Each number is 500 + 50 x the weight over the matrix's rms, rounded and kept within 0 to 999. Layers, rows and columns count from 0. Numbers have three digits each.

# layer 3 attention query, 192x192, rms 0.138, rows 0-56, columns 48-95
501475571518510524393486462496561487490564528548455524525498500463479507496510449531469479490389458451537444530506490498479504461508496497481468
460482509466494556431483480420495462537528443518512539534514519510544550490454484538499552450567433537547414440428523475498483581501522521510459
532565489552509482549508546516456451504506488442496583519534480424488509494496505455490466560487571458503493520569487482526514560522438524522566
568479537481542568476556505473524451494543548556555434534575495550552498567365527506436510550473484491421537611566501491448489598500543483511472
492479507394482479523472487501549497499442480574489494565465523483523573411423495544505524456471544595570529562465510466477347406448545506463556
513453528447469432564431500491487492492513554415498395504531383513559565542462483443442576497535540558435529606457479471577403534558464558515463
497404522497522532541582416517534499536467470477517489420531561385474488461472522518445543507429419563554465390497513580416485466508582524530452
580519447445618485551480612419576518457578487529527598478482556473422613381410497545479408466501585493409534422402643490513600438435499488491573
430474529432436483576449421507547573490584562452539439556520511522446668561526586503493594480427548582520383357453426551446429466526648522367497
507401457463525488530650514537364427460459516477562577500485563496457480440462380512495507523528422546526485506530547515627540480454379472515488
465478488555524487475539482457551543441415598459537420468478519565474525539520486550488618573441566546496419484505578559531519494548493466535484
509508473469420362480383456516462557577492562486600546477483567419446545538486495544561480533500483508459475504503558468490483500439560463468564
499414525493511554497489539486488508427460526616541523544592500512552527478428497590526476538428484418425526540505559427467404514477505555599484
490531464575504379549427477620431525507429494456505469483472472475536637450509505549455592487443511362548567487582488428486591538488461541525458
502455582509553553566432596535480448515485512557476458480525416446542533477537492411486463423415487480490589501520524587532502587603491513506495
538500578556514451446440466481476582522466484465517493532559570550520499486581449484496506499485509550510461504460506489461461507473464485481393
458482517561496565561605520510434463442570461509507490533453593415466504531501453559487441496446446511495457371474465462559499515476528457493489
476516499501505502486515503535415529533500478502498412523436516530424544465592446532509493476522468510488467424385483515521463492488532515446413
452482501450503617526522456485472481498544450521563488520480545450541522487477510579514500481516440560469504425447591479502431516459536513500527
506467509484468519488444436457534492547607557398555516502539479488599519575454587519439588510548444556412473399416509528454502558479532587493466
619495532481439442469460541468638474484527505571524554497477453467428528623523466524512458525525454549434486573474509554431550579443487549551467
463555461521455541475323420471477595453618518481494564489498503413498577517560488580511498489523515521518420410476526453555564495572528479476461
550541584535485553564478549454513598480569434465403480516541503506512413541608542390523400391451522558459549547462607551456527492561482593488499
515538498413503511435601550577513353445482471660497483507449573634476479464412399491578507556468456490494555629606442523490398467446363498567496
505510500498541519444511571502521507521424484447545578503402523463452536492471569581501498506499540560493478481476522497477508521430544434544519
487443496504595491567567437565432525448441518485571398528422483514471572416607498490513516460571482499552519484492437549454577444457473376488543
530490531553490426552394490536480531479601476541472564526523377449479543453638478436442472506404494468493542451537595486590582536569507427524456
546590401587436506465615549497454421496589542547567584387554471500474473454487552476560517469477550528526420464486477534502535421513535505474539
566516536422503374368478549430542570505590447478482609476520488591504586487522505581499517423484475478492560485463566546487380432438480556489487
508540475526489428456515572518481432492483537597431468510507510544484476546494480459403586444549550436473459598502453530526466537497512577465448
475533470519451497527462600489484447471495512556513577572425455521477532564590475441520436439516535459568446476525583561500496494459463475430518
499553522469504653476580484523578489510566533432562534535543505460570556564480517533537527535422501472457441534485492531500548568408474561499523
486450465498502550414540450592425498546504459494466535519445483516545464479472417548498548560529555495531536522508511487458516517536448475560441
514504495508524525516545529425542442548556495515502421476496550515532530519470516524492504458396500448477467471467483523467412514539485463417505
448467490531410536407545426466569527502484487571524485549527479447412415501545566508530534565525425437452438465492581408534600522495477493507487
448550499480536524524467448494431543570518497505465456344471517474513507460536505471387531505497526529477475639499481506555557538499515504417547
536475445503612517495526597461511481570493415483530531458593522462468510491383456475477467486519530419516414529586521477496497480468468486505614
506502603595464494533472502457411606483538531486482537486509418546405483498450561445454533470487438392428454529450445406508527551488556569510481
467441502600518550557532497471463475527440522552463519539472562454494572505552468398578448512491523549597483560535441498541619445491528417543571
491486557507467571557465433510480460449386412534423460469483451558480494481520476569515560545507409485498438530563439467549407585502519506550513
541468575507509449462527479464524606612523476532545525596463553514463478483526495448471531460453476571429510504603495510435495487466431430395472
496511495559556534514562500514572597604544584452515504555473478479502568387530454473518387503520599562476505374547513561454458488482454552495565
491502611568498495499489545510534507550481491480528535535569595521551489530580491511540508495448438494452477419552561492489467491520460508567461
493583548510437434509476513538516496514506540447539536528506537515457512439472555389443497565471546555568501468531506470532526491533420501376600
550445520563517527499526530551478382506496397539432531498522540512542447415530492473534549425406433572632560477503518419509450534451567482532442
514500485571574579428576545436552447429537474539534518551407469523526485478559494502558469503488484466561519473498565525458456509417461521483522
527586374504558462544397412430494522525555533437485506515587514507483548566438461535485474467531526555511488453520487466484417519483527542499533
516496509533506560519540444581422489577455494401513423506495429500419481479549475487526450547532451474546553573498511483446482445492462413555479
523485609488530502550513482497456518460462512619518466518500500486509517405534544451448476514571440557500445525482610520470557449554550505490465
560513470471472429412471484456596570538499542547408532587510553525453462484462436449438498509653519563547476589514445555567564484446533419560420
533566498367397496494422465423492596466407517568548498472398578452517359571476544564538559495516478416447488500490493547424567519518504518537482
429508540540475518502480561384479541577472520527534465536467556578506517434421526529510501513507496513387448498537444509477455456579542505343593
451527494483454407521488431493481512451586488518495469546474415616569499552601422569625444458501480517541592437402516482492534572483547534622396
495539503467582461435476547425569495597586566619523529454482589505455509525436492466455442509484464488476523533420488485431416552378558459601484
411455545520460560458508557479489559469446495509490496451471451475456408453520439420457378461564515428557494462467503528537529457494478451523500
393496523564462512503520478526496491469538471582565452501492500505377359528533532443459446469520552468542490529511523592443521475464479489453485
503386519542504453484504508521485450496546497586515485582555423457490420495466488515459500454512572508554585554533526508457501420527442489564466